Weights of a small transformer language model.
Size: 11 layers, 4 heads of 64, vocabulary 1425, 9.57M parameters.
Architecture: LayerNorm before each block, untied embeddings.
Training: a variant of Muon for these matrices, 313M tokens, 9824 steps.
Each number is 500 + 40 x the weight over its row's rms, rounded and kept within 0 to 999. Layers, rows and columns count from 0. Numbers have three digits each. The size before them is the row's rms in percent of the matrix's.

# layer 5 attention output, 256x256, rms 0.14, rows 244-255, columns 0-127
105:488521467485517529563483497467525475525496497392544476531487469492487515508433505512519552531494473497584511551518526494444528519459544502514493483460576543500496457547480508467475460489480535507424467446524518529491470476519454499487499461550512476544470488463483547485509529521506482511563491501506544453567474497481495478493552471491553527522532500574455494504499491495542552479525
095:498491463535509565527460518489467518406499494546486452473483533564493516559449562485472484489456459479495462472514534456478499577482508526524528453540529561504521571509486501458503507495518550567460499507590467484523514534497520543490554466525485523544476495540482472480448449502528572562559523494493490530551512474492449478499470485497494446544489476530508512489496515455482537482428
109:463501467471441564530501486533467567510504496510594462504542480478517500540452505580466571539555465556536489585463470463472454496504486440557528483479516556463502463458520447559509565518446468495461497415481519493519514505514488489506506506459514519482514460528437554423471493497503535492486484561473474475481505536532482485488462553506527537536443512500516487536476466494457459458504
109:511466558443523522537522533468488530497500446459490489490531519487496430511513489440520514546471548479454463548457593511484548546502497494467483510507522496438499464478508550541516515501498519438487544527499543512485522486535593495518463510440511542490561562527484567478492548566442552513533525634506507524538496569452508425491466399398505526525513478507524536528527487567480478458517
109:469501526506555437457531570531493450465530530418480525516450532455501531494517554500525499471525520496464539483569561535490490472504481511496499450467434579503476531488492570503533511498501476477435446452505504576405463535481503477551500460561512496468511524465538525554547477561455579539522449474478487515536491493447518505515525509452482492550550495466503501539467434490490488593516
100:493495459503503472504445468533457543575433476450524471511525441512530441493444513524547421486435503550474434499568607531447408538469495406457492495533513500454554486502493510465529502535494406530517447496511513521513469437449495503537565513414509426550547548435490454465496477511512517492496495507504491482510524495462497479519562465551529528535537472503507512464482474498593512510472
092:514569472482567533535441438531587535505507481546447472468479409558497502504467469494490469594471467508536505507540510518618474535479474491492461452543497510552501447484553502505529515473492466513521550510458480472489523451543484522498475506464455512514519502468519499510519487498471523515433527519505549533506505513530552556436493490562490498472446487489498542518529517540597451521543
085:492479500543476427499497489473458449512518507542459515519480465539511530559584542566506492446474506379490529489481493492480422446479502545466515516492549483459479505519514540538406491496538497421477488461477479526549487503520492422542527490480505521481518461525544537492435554493505558507522494475451457542536432478512423487577506521502489441555530448449514437550476518517505469507476
093:519437464447499516492398438480528472506460514478511525542461490492478480526488510546475461493551456439516548509520516484546565538564486485483506553545545482559471422473495514381561537482415466587494539477469514457481521498504507581539484464496490498531497483516513518448521451502530469497503476542458545437507496458475497491518562509521466514444473497470528500541541439508573523480483
095:484476556488506465498508431407546486444486504448486533502508497465423514498473474473574511510496573445459560461515490497472501493472449596435468510480484487463520467455541502504450482476582447428499510526488481500542453496487509518529478505518516507484491460483509504497454566537550524433503494492453508438487560455467513506476499508511500574548471484530482486521453531446440496434517
083:500515449502464489497513497538502564551456437451515500416559437520502601435440551469478524484504503517530488524467454549537478564500508450590494508523485542455557514455428524415490497507522459487527427532520529472503552495511542544450541515496513485508508487463516481486573407529519518512473496522519473492495458462471525487516573541442414484506508526498485530526510487413489503529483
098:431459600459554474532541491459491512542461562470483516509537513490527509527502510468462481503498489518507516571441533482435551461522451459519492529454509494500506531536497494497539512552516554534433518496496476428444530512472497497471522473493483500492532454537478535451497459592512460517474535572551505465474446487506550599566524550529564527561462472526478438451504511514519575436446